{
  "num_hidden_layers": 12,
  "num_key_value_heads": 1,
  "intermediate_size": 1728,
  "vocab_size": 18550,
  "norm": "rmsnorm",
  "norm_place": "pre",
  "norm_eps": 1e-06,
  "beta2": 0.99
}
Each number is 128 + 32 x the weight over the matrix's rms, rounded and kept within 0 to 255. Layers, rows and columns count from 0.

# layer 9 MLP gate, 1728x640, rms 0.039, rows 109-213, columns 64-127
[[108  83  97 130 120 110 187 107 109  90 158 166 135  66  97 182 141  76 135 133 103 104 113 123 156  37 117 124 177 141 129  84 181 161 113 125 146 126 166 146 106 153 140 133  99  80  83  82  91 156 157 108  77 118 131 127 118  85  79 125 127 139 149 130]
 [116 123 136 121 155 157 124 129 111  95 119 125 127 177 162 131 118  58  99 116 169 151 111  97 158 147 139 116 206 124 175 153  78 151  99  88 170  60 124 140 110 123 148 112 120  83 160 109 155 160 109  52 151 154  86 123 157 125 127  82 123 146 167 161]
 [165 139 155  79  72 113 149 125 144  90  92 157 184 108 150 150  83 128 139 124 178 118 111 107 121 120 128 111 116 104 137 159 166 146 153 120 151 141 103 122 130 110 191 104 165 102 149 101 176 112  90  67 124 119  92  68 111 140 140  91 124 141 143 114]
 [114  74 135 146  79 198 154 127  85 155  75 126 136 107 151  98  99 161 150 123 118 168 111 151 133 140 127 105  99 112  91 142 141 103 157 116  94 177 121 131  27 143 144 107 136 121 128  99 135 136 106 119 148 135 144 113 137 157 195 101 108  99 109 174]
 [122 153  52 189 145 138 153 108 129 146 115  97 116 112 123 124 149 149 151 123  92 121 166 133 128 112 143 159  92 119 118 100 121 155 169 183 135 100 162 136 151 142 102 122 125 177 140 110 166 104 108 165  93 169  67 164 133 174 138 114 117 110 112 135]
 [218 131 130 122  63 112 129 126 129 157 142 117 120 117 129  91 121 115 164  66 137 157  81 131 150 119 157 121 126 103 124 151 167 117  96 112 161  96  85 179  60 143 117 136 125  71 141 159  53  97  46 134 129 161  73 101 138 126 191 108 120 142 151 207]
 [142  80 188 129 111 151 168 118 119 103 138 146 110 132 135 139 148 110 123 124 141  87 104  73 156  91 158 134 160 108 121  62 159 140 120 110 167  95 140 133 148  43  82 117 142 128 115  73  98 125 202 134 142 111 133 128 126  89 133 180  83 131  97 113]
 [116 161  58 166 152 140 132 107 165 121 171 146 107 129 157 105 125 130 128 164  98 124  64 163 145 140  88  98 132 111 144 144 152 123 167 152 173 152 111 135  63  76 138 128  98 178  93  86 111 147 112 120 160  63 166 111 145 123 170 116 134 106 145 119]
 [122 131 166 154 106 135 104 137 168  94 104 105 141 135  94 177 111 157 168 107 115 144 141  83 122 142  55 145 118 129  97  99 154 101  78 128 153 164 194  65 125 120 128 110 113 159  58 146 173 205 110 148 153 169 103 127  88 104 105 102 130 148 103 107]
 [160 203 176 142 164 134 165 128 137 181  90 168 168 159 158 172 157 108 126 178 101  74 132 123 123 111 143  86  84 129 150 161 127 147  85 114 125 165 106 152 101 131 160  95 126 148 101 121  89 174 165 141 141 116 104 124 104 155 109  95 145 106 112 182]
 [112  84 133 136 138  98 106 104 114 137 110  94 148 102 176 172 157 124 109  67 126  84 113  82 133 174 132 137 125 189 114  75 104 155 119 115 151 122 117 197  89 100 133 128 150  93 124 145 159 147  65 164  99 102 132 163 183 136  85 112 142 119 165 114]
 [155 144 117 108 143 180 110 111 151 134 168  99  90 120 161 159 123 154 133 165 165 174 119 128 152  60 178 161 122 150 220 177 143 157 141 147 138  97 186 152 130  94 127 190 175 143 124 116 133  90 105 111 132 159 144 184 108  85 146 139  87 141 124 148]
 [218 136 186 115 185 150 115  99 103 139 143 101 125 133 126 174  76 182 102 141 135 139 170  62 129  75 139 162 112 153 108 136 167 136 132 149 131  81 145 141 170 127 152 137 141 170 105 110  55 120 145 145 151 114 146 116 134 151 180 118  89 117 177 198]
 [158 150 107 152 103 136 129 123 101 191 142 167 110 115 131 149 151 119 137 136 133 159 126 112 106 115 123 154 111 114 141 138 132 152 135 113 159  77 140 152 157 171 156 107 214  92 156 148 105  97 167  87 145 139 110 138 150 157 134 134  89 150 150 171]
 [ 95 115 127 116 120 199 107 125 152 151 118 131 153 178 127 146 113 119 105  82 106 155 132 139 156 140 188 103 159 117 127 146 173 164  95 121 190 112 166 134 172 120 130 138 129 166 142 105 152 131 144 115 158 124 163 128 169 155 100 130 134 123 120 109]
 [145 139 159 147  69  95 191 155 108 131 121  95 115 153 103 159 125 143 145 150 147 117 141 163 177 133 124 147 143 165 111 120 138 149  98 183 111 102 142 115 149 104 145 114  67  66 117 114 141 121 104 115 109 110 119 131 114 123 116 103 148 161 118 119]
 [150 177 125 160 103 143  76 143 117 154 155 107  99 130 121  94 140 144  96 121 143  70  92 139 141 199 160 155 147 157 169 129 115 161 162 119 144 102 170  95 121 113 162 206 115 129 165 197 152 139 149 151 113 111 115 129 108  95 122 220 123 169 138 127]
 [182 136  97 132  51 207 135  79  68 176 166  96 172 166 193 208 172 113 162 146 159 110  95 146 151 110 171 150  99 128  73 150  93 152  94 124 125 180 117 104 108 114 150 164  57 138 119 122 107  94 137 150 124 168 114 177 167 127  63 141 128 132 149 161]
 [134 148 124 105 144 148 134 161 130  84 108 144 121  94  24 125 107 160 176 161 133 158 199 114  99 147 130 150 168 126 142 166  84  74 124 121 104 157 123 171 128 202 135 130 167 116 120 110 110 113 154 103 130 150 132 145  88 108 145 131 118 112 193 156]
 [127  91 120 119  62  86 165 123 194 149  64  95  78  92 164 161 144 130 158  97 192 122 161 155 154 130 108 120 133 131 137 134 122 155 121 185 138 152 151 159 109 143 154 156 122 164 144 148  55 157 123  97 117  94 125 167  47 105 173 146 157 160 100 125]
 [130 131 154 145 104 179 150 128 133 107 149 118 109 147 141 124 121 159 101 173 121 125 164 127  82 107 155 149 138 101 163 154 134 120 106 151 126  73 163 100 100 138 160 170 105  91 120 154 159 171 180  89  79 104 157 146 145 108 106 123 111 165  87 116]
 [107 131 106 165  72 131 204  66 178 148 106 155 137 147 119 181 153  99 126  68 168 173 123 181 110 120 146 171 172 131 138 120 115 130 159 153 173  98 168 122 133 101 154 122 135 149 165 130 132 172  59 156 122 165 131  73 177 105 178 141 108  72 190 226]
 [127 168 148 159 162 126 172 153 148  88 104 137 174  90 134  88 108 126 135 133 136 174 144 117 128 108 183 129 114 102 126 120 204 115  87 181 130 127 113 110 139 131 120 119 113 162 176 148 100 131 142 102 104 117 159 145 115 113 130 162  70 147  71  73]
 [138  86 136 145 175 159  72 113 172 101 114 180 159 147  87 111 160 150 119 141 144  91 156  96 117  79  92 120 119 143 113 166 111 116 141  99 189 104 117  79 147 140 110 105 131 131 155 170  82 120 138 138 120 139 140 143 152 116 145 171 126  92 128  83]
 [148 102 163 120 108 117  75 144 105 148 153  48 145 169  28  88 103 117 142 129 150 117 149 137 133 138 108 104 146  88 199 123 113  80 214 111 118 164 134 178 138 105 138 108 100 136 111 122 200 123 124 135 119 153 155 196 181 128  96 117 118 150 143 135]
 [106 154 147 101 146 146 145 140 150 102 130 143  99 143 150 112  81 135 152 169 177 157 116 103 142 134 141 114 134 160  97  97 176 139 170  85 151 129 167 116 154 156 145 159 117 168 137 103 118 113 108 105 172  66 171 164 170 146 151 107 178 104 109 184]
 [131 130 110 180 166 104 166  66 102 124 138 123 118 169 139 148 137 113 123 111 152 112 120 133 171 126 125 108 128  19 161 152  55 122 125  83 143 176 126 145 131  67  93 176  91 149 108  72 131 173  66 129 144 131 121 137 136 211  89  66 139 171 172 121]
 [144 131 124  64 118 151  96 125 153 130 165  62  93 127 106 146 118 152 142 162 175 105 140 122  87 135 147 154 134 143 109 147 158  99 126 138 130 104 113 141  62  83 109 112 145 126 149 115 112 154 141 100  88 111 129 108 107  89  86 152 155 136 171 116]
 [147 100 114 149 156 103  68  86 121 126 130  70  73 156 137  98 150 122 107 165 135 188 120 124 160 132 155 204  69 133 253 112 170 136 121 101  71  97 120 113 159 131 112 101 184 136 137 104 105 169 106 165 148 122  75 116  59  68  70 181 171 151 160  86]
 [155 148 150 118  97  80 126 123 160 141  74 118 161 152 172 102  31 118 131 159 171 108 103  98 122 118 119 109 150 125 175  75 130 169 119 101 146 168 127 186 162  98 119 174 151 132  79 131 189  85 122  49 121 105 108 178 138 100 169  92 140 128  85 144]
 [157  83 111 161  44 176 149  68 122 134 156 148 166  93 165 215 173 119 131 132 129 117 152 179 178  91 104 136 143 138 178 126 122  93  66  89 117 155 179 105 100 136  84 177 129  94 112  68 122 137 117 148  75 132  69 141  82  65 115 101 187 132 109 165]
 [154 172 151  93 175 132 106  90 153 126  82 128 139 116 131 154 130 132 121 146 170 100 130 102 160  67 118 160 142 120  71 124 103  89  82 167 145 144 140  72  92  86 163 107  79 120 122 122 156 158 155 136  65 137 112 112  80  34  78 151 140 118  89 149]
 [201 113 149 159  82 105 139 127 134 173 149 144 140 143  96 151 182 122 151 175 101 100 107 103 172 121 126 159 183 125 166 112 143 100 132  88 160 176 122 128 191  76  95 122 139 114  81 152  91 156 113 110  84 156 144 121  82 133 163 166 105 156  99 136]
 [146 145 159 109 132 171 129 117 123 103  82 127 120 164 113 149  88 125 112  68 125 133 127  96 150  64 146 141 168 125 124  90  74  43 145 146  93 133 104 163 121 156 161 137 120 108  90 169 124 136 137 145 162  86 136  88 102 130 131 132 125  79  88 135]
 [160 148 115 127 139 131 122  92 170 125 210  91  82 115 102 127 101 135  86 132  80 123 132 103 121  77 190 142 111  96 149 139  76 163 106 151 144 146 162 142 106 122 142 133 146 178  85 121 125 124  97  59 137 199 159 173 131 106 144 159  96 129 143 122]
 [157 154 152 130  75 172 137 145  65 109 123  99 179  89 135  98  86 175 170 113 143 152 135 137  92 110 217  98 150 101 128 130 153 176 128 143 153 198 156 140 179 157 189  87 182 102 142 121 116 142 159 180 106 119 105 130  96 177 104 138  92  59 125 152]
 [103 159  89 142 107 176 144  90 142 188 136 149 132 133 161 121 108 100 128 104 162 151  72 150  90 122 105 121 131  98 143  78 137 234  88 154 188 134 143 117 128  50 129 182 180  98  96 125 118  78 157  74 164 104  97 176 145 109 147 103 100 140 153 145]
 [126 122  96  99 158 220  70 120 118 134 170  81 133 124  83 164 123 114  34  88  82 159 169  96 144 107 166  68 196 153 152 141  32  95 123 146 114  68  52 161 168 136 175 106 205  67 184  86 156 175 162 166 150 129  95 158 137 124 111 107 127 122 158 130]
 [142 111 146 128  78 123 138 114 109 133 163 131  72 125 139 143 153 135 123 158 156 177 118 152 158 117 150 102 112 132 140 115 104  75 128 152 171 157 107 154  34  90  86 169 141 131 137  58  66 131 179 141 146 164 161 170  89 109 151 102 138 122  83  99]
 [124 141  82 158 103 179 163  62  85 117  94 142 128 117  97 186 124 139 159  92  99 132 203 120 133 124 163 178 117  75  94 133  94 109 139 150 156 140  74 140 150 191 105 165 155  92 129 111 144 108 148 118 110 175 128  89  94  99 161 165 181 112 104 129]
 [146 137 118 127 130 123 144 101 104 123 130  91  81 129 115 153 156  86 127 132 110 162 117 134 131 125 143 209 154 174 146 124 136 163 121  80 132 182  86 144 149 190  65 148 124 160  90 139  87 112 114 150 146 139 161 105 151 151 155 163 171 102  92 163]
 [176 102 141 141 122 157 114 134 144 116  87 137 125 151 170 147 108 163 148 134 177  94 116 114 136 151 170  82 136  93 112 103 104  93 126 156 124 162 138 116 158  89 151 117 103 144 161 118 116 122 148 122 153 149 170 106 103 107 161 133 153  93 156  93]
 [160 125 132 161  68 165 129  86 116 147 122  87 160 165 147  88 127  87 157  80 171 117 156 162 144 145  86 202 171 113 124  99  94  91 109 128 102  66  95 144 116 132 132 179 150 123 143 114 131 137 127  71 140 177 102 105  73 140 100 120  64 157 116 136]
 [140 127 127  92  82 124 196 116 104 151 141 115 139 131 131 133 139 143 161 203 104 110 141 131 129 183 118 186 156 156 118 121 125 138 128 120 141 155 108 118 158 136 120  81  61 158 150 125  96 138  82 145 150 152 111 120 140 123 123 101  85 109 115 169]
 [171  74 170 102 134 171 139 114  44 148 162 156  84 127 122 112 122 102 158  83 160 169 145  88 117  91 159 127 141 119 102 162  38 152  84 158 171  69  77 104 191 131 103 101 109 113 135  69 126  90 161 138 190 131 136  71  94 163 204 171 115 126  87 113]
 [192 157 154 150  97  40 138  84  96 130 160 104 108 106 143 114 134  70 144  99 109 142 151 102 124 105 126 107 138 127 169 126 164 106 134 215 142 149 125 119 107 163 162  96 119 105 174  56 127 184  98 112 119 198 137 119 134  93 129 168 201 120 175 122]
 [152 118 150 127 111 150 136 110 130  96 134  75  94 115 164 114  84 135 136 124  98 113 101 124  60 138 146 135 123 158 156 146 195 164 116 114 160 168 109 130 111 150 183 163 137  77 137 167 127 175 137 138 111 158  97 138  75 111  98 114  70 131 192 125]
 [139 132 115 151 131 190  99  88 120  68 174  75 163  64  98 169 101 108  96 106 136 143 169 148 101  79 104 141 167 116 112  88 116 170 111 139 143 153 153 118 122  73 145 139 161 145 186 164 119 153 100  89 150 147  90 151 123 144 114 119 144 104  81 154]
 [128  55 157 163  96 150 200 119  51  60 144 108 127 130 133  66 168 132 139 108 157 174 159  27  76 111 189 154 127  75 145 135 106 140 130 122 153 199 182 149 142  90  78  77 144 161 123 116 128  95 112 144 106 146 145  86 143  87 104  76 145 183 108 146]
 [158 153 158 162 150 187 105 138 129 156 111 140  60 127 157 175  87 138 167  82 138 165 154 148  99 104 159 169 117 130 132  82 135 153 134 128 149 107 130 133 147  75 155 110  39  84  95 109  74 107  85 134 130  94 100 165  92 142 169 121 205 149 129 173]
 [123  98  81 123 108 120  87  76 119  99 121 153  91 154 173 148 125 112 145 155  99 173 119 129 153 164 117 174 108 115 162 162 118 146 129 135 163 146  91 145 136 119  75 149  79 161 107 176 155 139 170 145 150 113  91 130 119 117 170 102  68 145 160  46]
 [154  86 145 115 130 160  96  81 152 125 154 123  78 118  88 126  94  62 146 118 167  83 108 115 157 148 135 137 161  67 144 158 136 109 126 119 171 182 163 145 153 169 121  83 158  92 182  61 104  66 137 164 147 131  92  69 136 160 115 139 139 162 175 123]
 [174 148 127 100  78 140 101  83 150 159 153 168 147 122 116 129 135 137 139 134 113 108 107 142 184 154 199 101 149  95 136 103 166 143  88 213 126 167 161  89 121 114 171 137 113  95 165  70  79  89 178 109  96 151  69  99 151 132 129 142 145  78 126 132]
 [141  80 139  88 113 117 136 139  65 124 128 163 113 121 170 122 102 147  94 117 135 150 168 151 122 139 144 107 155 179 164 142  83 143 139 122 163 200  94 131 148  35 124 143  91 103 128 109 140 106 121 150 145 140 109 179 117 160 193 123 135 155 151  86]
 [139 108 116 114  61  74 123  77 143 126 158 178 119 148 142 110 102 108 161 156 102  58 163 142 156 134  87 110  98 146 118 125 106 161 123  50 104 121  49 134 152 129 160 134  98 186 124  82 130  81 148 115 127 233 104 153 103 187 120 145 142  79 146 170]
 [141 133 179 145  66 159 179 117  88  82 134 187  89  74 127 127 139 148 163 136 150 127 149 144 225 110  97 129 117 160 119 140 105 113 140 118 105 123 113 153  92 129 112 108 126 145  68 125 187  68 160 104  93 130 201 119 111 149 122 154 118 128 142 164]
 [ 59  82  85 155 103 116 116 129 158 141 122 114 145  93 166 162 115 111 117 142 108 103 137 186 159  87 136 102 110 145 138 152 108 168 128 105 110  98 151 124  64 109 182 183  98 132 170 159 135  65 103 174 139 105 155 168 157 135  79  98 157 110 101 150]
 [207  98 107 174 123  77 112 103 131 101 157 165 114 134 130 124 134 150 115 181 110  82  92  94 132 110 153 150 160 146 159 173 126 171  87 122 123 124 116 133  93 124 155 162 148 192   2 153 166 125 177 136  42 161  80  68 198 120 118 164 159 163 144 165]
 [129 118 152  85 113 175 124 154 108  91 120 172 154 151 177  70 126 156 148 150 146 137 125  95 123 167 118 170 101 129 109 141 132 160 121 126 134 170 150 157 157 137 133 183 132  93 164 168 163 102 112  91 129 149  79 115  82 126  75 165  69 143 133 133]
 [135  91 135  97  96  73 115  90  74  91  93 154  87 124  66 150 104  85 109 121 117 171 113  56 123 102 174 170 134 132 142 171  59 142  90 117  97 142 115 119 109 118 174 136 219 133 123 121 163  58 135  85 121 158 148 110  74 138 131  85 124 194 164 109]
 [116 113 153 138 169 136 150  84 144 104  96 129 144 144 102 146  99  78  66 120 190 105 141  79 151 112 121 126 101  82 153 109 141  97 113 129 150 132 112 131  41  89 150  72 116 131 231 135 128  85  92  37 199 143 118 122 165 155 140 133 126 135 122  98]
 [ 79 117 190 135 103 147 101 114 143  87  69  94 119  96 173  62 105 109 113 152 144 107 179  65 153 185 174 184 166 121 173 154 144  84  60  72 149  83 120 198 107 116 193 149 137 122 147 116 170 129 127 170 128 186 141 121 149 156  98 106 100  84 145 141]
 [183 122 148 181 122 157 128 130  81  97 119 117 162 112 150 163 114 157 140 140 112 112 141 111 167 104  82 181 227  98 107 118 133 130  66 107 129 102 119 174  65 129 183 137  97 130  86 135 157 105 200 116 183 149  66 132 157 104 103 119 164 199 148 115]
 [164 147 164 151 126 137 155 120 152  86 115 164  66  75 114 131 111 122  82 125 196 105 167 173 129 128 183 150 149 161 175 127 148  78  65 164 152 140 150 136 120 119 178  98 129 101  54  55 117 112 121 204 121 110 112 155  93 113 168 104 110 148 111 166]
 [143  92  78  73 147 133 151 129  79  97 124 113 112  81 147 115  44  99 116 183 100 119 181 102 165  62 101 138 170 151 121 120 116 123 164 129 139 146 160 137 103 130 118  96 218  58 157  53 183  69  85 110 144 161 184  96 129 118 155  92 122 167 104 174]
 [229 118 155 139 118 141 140 170  49 164 183 115 125  21 145 146 120 137 126 151  71 118 140 127 125  87 140 175 178 156 132 135 129 131 142  84 177  97 184 147 118 145 168 167 122 109 144 127 110 126 136 101 146 123  82 120 108  95 137  80  89 191 138 163]
 [155 145 170 131 104 113 117 142 104 150 129  83  90 131 127 166 105 119  71 109 123 163 123 130 126  74 192  88 112 120 210  92 177 165 145 106 129  94 131 185 156  96 155 135 160 134 172  69 131 104 110 100 175 114 173 126 115  97 129  64 160 132 180  96]
 [180 132 161 132 128 134 157  85  73 143 168 102 137  76 117 156 109 143 126 185 116 114 117 116 129 127 147 112 146 187 116 148 165 121  99  66 116 167 139 145 155 130 103  66 151 161 133  65  29  68 130 135 198 175 153 170 107 172 148  85 140 151 147 175]
 [158 102 172 101 107 169 127  92 171 128  67  92 119 196 160 117 110 138 129 107 170 164 164  82 134 171 135 138 143 143  51 137 134 142 127 126  88 155 149 103 135 131 120 128 139 137 138 151 124 126 131 158 123 111 135 143 141 107 140  71  86 134  62  89]
 [216 163 175  84  81 156 136  67 100 183 144 136 111 150 164 140 109 100 142 132 197 109 155 100 110  87 139 174 107 170 133 121  92 118 108  88 156  80 104 166  62 135 154 119 176 165  92 132 125 143 114 103 100 139 111 116 188 176 128 153 101 126 103 119]
 [174 104 123 106 103 121 158  91  91 108 140 110 103 160 154 126 102 131  91 107  94 134 133  65 107 104 120 195 103 118  91  80 112  71 138 163 107 124 126 190  73 108 169 137 119  69 142 148 110  74 148 151 140 170 125 120 179 183 166 157 100 132 173 125]
 [124  89 143 121 121 119 183 126 108  74 114 127 114 134 146  67 138 122 150 193 154 143 135 124  89 108 133 136 135 111 138 139 109 197 148 115 172 152 103 133  77  97 139 153 109 114 143 115 140 105 145 129 102 112 113  84 124  95 166 136  75 182 141 136]
 [150 129 132  65 141 104 109 115 116 102  87 150 122 139 115  69 155 149 177 110  67  88 122 141 176 178 164  96  79 131 148 141 136 111 112 162 109 116 115 188  74 166 137 176 101 154 110 156 137 204 124 199 121 193 133  96 101 132 114 144 187 107 136  81]
 [156 186 122  96 110  78  99  94 103 121 123  99 128  51 131 113  75 144 116 130 124  98 128 220  93  78 122 117 148 118 128 155  87  87 110 102 147 129 110 149 139 220 173 157 104 116 137 183 123 146 182 153 143 156 130 113 135 173 134  93 164 121 152 118]
 [142  29 139 155 147  95 120  99 119 112 109 130 119 129 189 133 124 100 100 128 160 173 196 129 135  67 184 100 131 137 107 139 133 161  26  70 126 112 146 169 151 157 126 119 128 145 154 116  91  92 113 118 142 156 164 133  36 169  10 133 134  45 174 135]
 [ 97 118 156 168 134 118 145 168 151 203 126 140 113 138  56  58  86 117 123 115 175 151  99 129 107 157 127 116 109 134 140 110  97 107 157 143 183 143  86 151  84 156 159 134 175 104 146  91 164 146  64 126 211 138 144 175 111 112 122  98 141 134 166 161]
 [130 154 155  73 181 131 104 129 144 143 189 115 123 140  81 153 139 124 139  85 144 158 137  64 144 145 118 102 151 167 158 118 102 127 122 122 140  98  77 134 159  80 144 159 165 121 149  70 163  91 183 102 133 128 134 193 127 145 143 178 136 150 131  91]
 [111  81 135  71 109 132  91  98 137  95 137 201  92 122 104  71 129 118  97 129 120 127 133  65 105 125 143 151 125 127 129  99 182 104 199 102 148 108 138  92 128 101 161 160 184 180 111  84 103 140 139 165 125 173  91 192 155 191 128 146 139 137 148 116]
 [131 122 100  92  96 163 160  96  78 182 178 131 128  81 127 132 116 111  36  65 186 162 174 105 135 111 136 121 208 105  99 144 134 102 155 144 135 138 148 117  68 110 103 123 107 101 149  87 159 115 115 106 139 126 171  93 144 119 204  54  81  59 143 120]
 [128 166 157 109  82 181 145 144  70 152 166 154 200 127 143 110  90 148 137 127 122 115 149  93  95 178 123 114 133 177 150 124 133 129 159 110 172 116 125 146 152 104 101 131 139 110 126 108 158  82  51 173 154 134  96 177 122 159 190 136  83 148 122  91]
 [150 175 119  97  87 111 178 122 126 129 139  45 109 160 116 135 157 111 100 152 113 172 175 172 149 121 114 114  57 102 168 109  94 101 129  62 158 101 152  95 100 106 116 147 135 123 100 191  70 106 152 106 173 112  37 198 104 129 165 154 175 155  86 139]
 [136 124 138 180  97 181 129 120  39 147 159 103 119  92  88 129 113 119 117 154 146  90 115 137 141 115 131 107 152 129 126 163 162 190  97  98 156 132 186 150  59 145 134 155 123 158 145  98  87 106 117 132 128 143 145 174  91 123  93 126 122 126  78 157]
 [170 150 155 125 119 150 171 116 127 139 152 127  75  85 144 198 156 130 129  93 134  94  73 134 146  82  84 115 152 141 109 123  78 161 115 119 130 156  98 171  83 126 127 128  81 121  97  65  91 132 144 129 146 108 106 128 110 157  84 154 112 160 118 131]
 [144 120  72 129 114 154 121 137 123 133 152  96  71 131 142 108  68 104 121 145 138 136 115 129  95 131 159 131 127 165 114 119 143 157 114 181 150  87  74 132 157 111 136 154 169 129 168  92 122 117 129 110 155 178  82 160 164 159  89 139 126  72 123 134]
 [155 184 129 167 106  87 118  92 112 165 147  91 111  51 127 129  82  98 122 144 119  99 147 102 118 138 178 113 129 147 140 198 121 159  85 156 170 189 105 138  86 181 104  76 127  89 100 146 134 114 130 116 140 133  74  66 157 180 107 156  87 143 163 171]
 [137 171 101 130  86 167 133 113 177 126 115 133 115  99 167 165  91 100 105 120  99 116 109  96  66 129 111 137 119 134  89 136 137 166 163 187 142 156 136 161  84 120  62 146 114 104 157 115  88 152 197  51 148 165 194 142 117 176 161 124 151  79 136 148]
 [140 135 153  99 142 143 138 130 133  81  95  86 113 130 184  83 116 100 116 182 144 143 108 118 128 141 167 119 107 126 135 101 141 143  92 164 119 188 143  80 146 100  97 131 133 157 125 172 127 202 109 121 110 105  61 165 148 191  45  32 159 135 113 159]
 [142 108 124  69 144 143 162 127 104 155  95 111 167 150 113 167 100 127 143 133  99 162 200  46 152  54  55 179  84  98 157 135 121 142 138 178 121  92 111 148 181 129 140 207 130 112 138 113 116 119 147  88 138  82 148  95 114 143 130 149 117 134 179  94]
 [122 125 143 119 107 140 173  95 149 152 111 106 116 128 135 186 132  97 134  71 130 120 167 120 137 125 103 119 112 134 111 182 111  93 126 123 117 115 206 132  94  87 138 107  96  77 113 141 155 152 148  69 147 157 215 140 122 177 135 144 129 176 182 119]
 [168 137 160 102 132  85 132 106 114 143 155 157 115 102 172 122  74  96  52 173 178 154 113  84 137 130 140 109 114  88 159  94 103 118 151 138 142 115 143 150  96 112 127 123  81 128 141  97 135 111  93  87 138  60 178 116 139 108 164 109 148 165 141 109]
 [117 117 132 159 103 168 152 110 149 125 152 122  80  65 100 131  53 130 141 136 145  79 172 132 146 141 146 133 185 166  89 112 154 160  58 128 154 203  90 144 147 125 157  96 147 156 116 117 151 139 185 101 133  53 122 170 132 134 113 121 139  86 107  67]
 [127  82 118 170 127 134 135  99  99  95 175 104 169 100 113 144 150  85 149 108 181 199 137 121 134  77 116 168 135 163 129 126 164 130  96 122 171 111  58 114 125 123 140 176 148 112 161  74 134 112 118 108 111 140 143 116 142 148  91 100 126 115  70 175]
 [150 107 103 165  94 122 142  98 124 112 194 123 157 159 126 135 163  86 130 116 138 117  80 112 112 153 135 174 139 126 138 147 110 148 100  58 133  71 131 137 115  99 154 148 166  57 155 114  97  44 135 129  98 179 139  92  78 142 134 116 136 198 121 144]
 [165  73  99 186  80  73 110 105 107 167 126 176 186 170 121 204 144 150 107 164 173 119 136 159 161 198 158 140  84 157 168  99 138 168 120  92 143  82 130 164 126 106  97 114 111 163 113 166  97 104 115 130 173 168 133 131 172 136 107 129 137 187 121 114]
 [124 147 159 225  84 158 138 116 142 125 126 101 174  90 127 128 130  82 146  91 140 107 136 133 112 156 150 134  87 107 147 126 126 118  78 129 120  97 128 175 126 141 171 136 127  85 189 117 138 154  75 176 113 114 208 111 127 125 155 120 177 109 125 138]
 [119 103 193 167 196  79 190 109  78 190  95 108 175 121 153 127 104 143 120  97 150 113 113 153  92 105  74 148 112 140 164 154 150 114 149 185 154 175 156  91 111 112 158 115 154 117 111 134  43 110 189 123 229 123  92 143 138 108 139 134 168 156  78 139]
 [141 146  96 145  91 152 174 144 111 108 107 120 136 122  67 150 117 124  84 132 102 140 120  89 146 137 104 156 135 173 157 122  89 107  73 139  93 112 111 110 149 120 121 131 175 117 153 113 112 138  84 115 190 113 123 118 148 138 146 118 158 128 164 110]
 [191 111 157 104 139 119 122 123  11 143 112 160 124 152 123 159  50 116  63 176  72 134 174 152 136  29 174 121 137 197 186 133 146 138  74 164 118  99 150 131 119 152 126 137 152 164  86 128 116 112 122 104 137 171 120 143  98 148  92 133 137 115 163 151]
 [153 107 167  73 153 159 116 136 174 113  65  88 148  92 111 136 128 109 126 135 159 159 167  71  98 115 154  93 141 149  94 118 118 127  78 126 149 153 189 131 140 110  84 108 135 154 104  58 122 137 156 137 150 115 135  79 137 120 142 134 117 144 107 155]
 [118 115 147 138 155 117 124  80  71 103 199 132 100 148 152 101  79  99 165  90 171 152  89 134 134 112  88 157 124 106 137 126  89 144  99 113 106 119 107 113 138  93  89 145 210 175  76 190 109  82 135 167 100 145  72  90 167 120 112 158 137 175 148 100]
 [108 132 132 102 162 127 129 166 113 101 101  86 139 147 135  85 141 139 120  91 140 164  88 172 170 153  75 158 123 105 114 100 117 181 165 141  94 105 133 109 181 146 103 153 118 142 127 115 113 177 116 137 121 121 156 134 149 112 176 134  94 144 113 159]
 [175 124 117  93 103 120 180 117 148 146 141 133 119 120 108 109 123  76 124  86 132 137 159 108 130 146 196 112 154 107 133  91 107 112  80 164 106 118 192 170 182 126 127 178 149  94  89 115 132 101 111  51 192 148 183 166 144 132 106 187 121 115 206 113]
 [179 159  92 165 127 168 150  56 149  96 181 149  46  84 127 106 114 108 104 190 171 174 128 129 108 127 196 154 127 188  90 158 149 146 131 102 131 124 148 126 163 114 115 152 136 123 179 120  72  77  91  94 117 118 102 172 143 148 159  79 106 105 170 130]
 [134 127 155 144  83 128 128 117 103 155 125 113 101  78 119 154 136  95 100 143 198 138 137  93 141 163 149 167 171 124 138 151 147 150 112 155  87 136 140 164 118  62  87 187 151 153 106  99  91  99 148  57 169 196  92 130 164  87 165 140 128 146 126 140]
 [100 137 175  99  81 112 130 114 147 128 126 143 127 124 114 169  69 115 100  90 199 113 161 118  90 186 146 128 111 155 178 123  66  82 107  93 102 166  95  94 147 144 156 190 131 188 151 141 164 143 118  85 119 138 141  71 141 108 114 115 143  86 156 154]]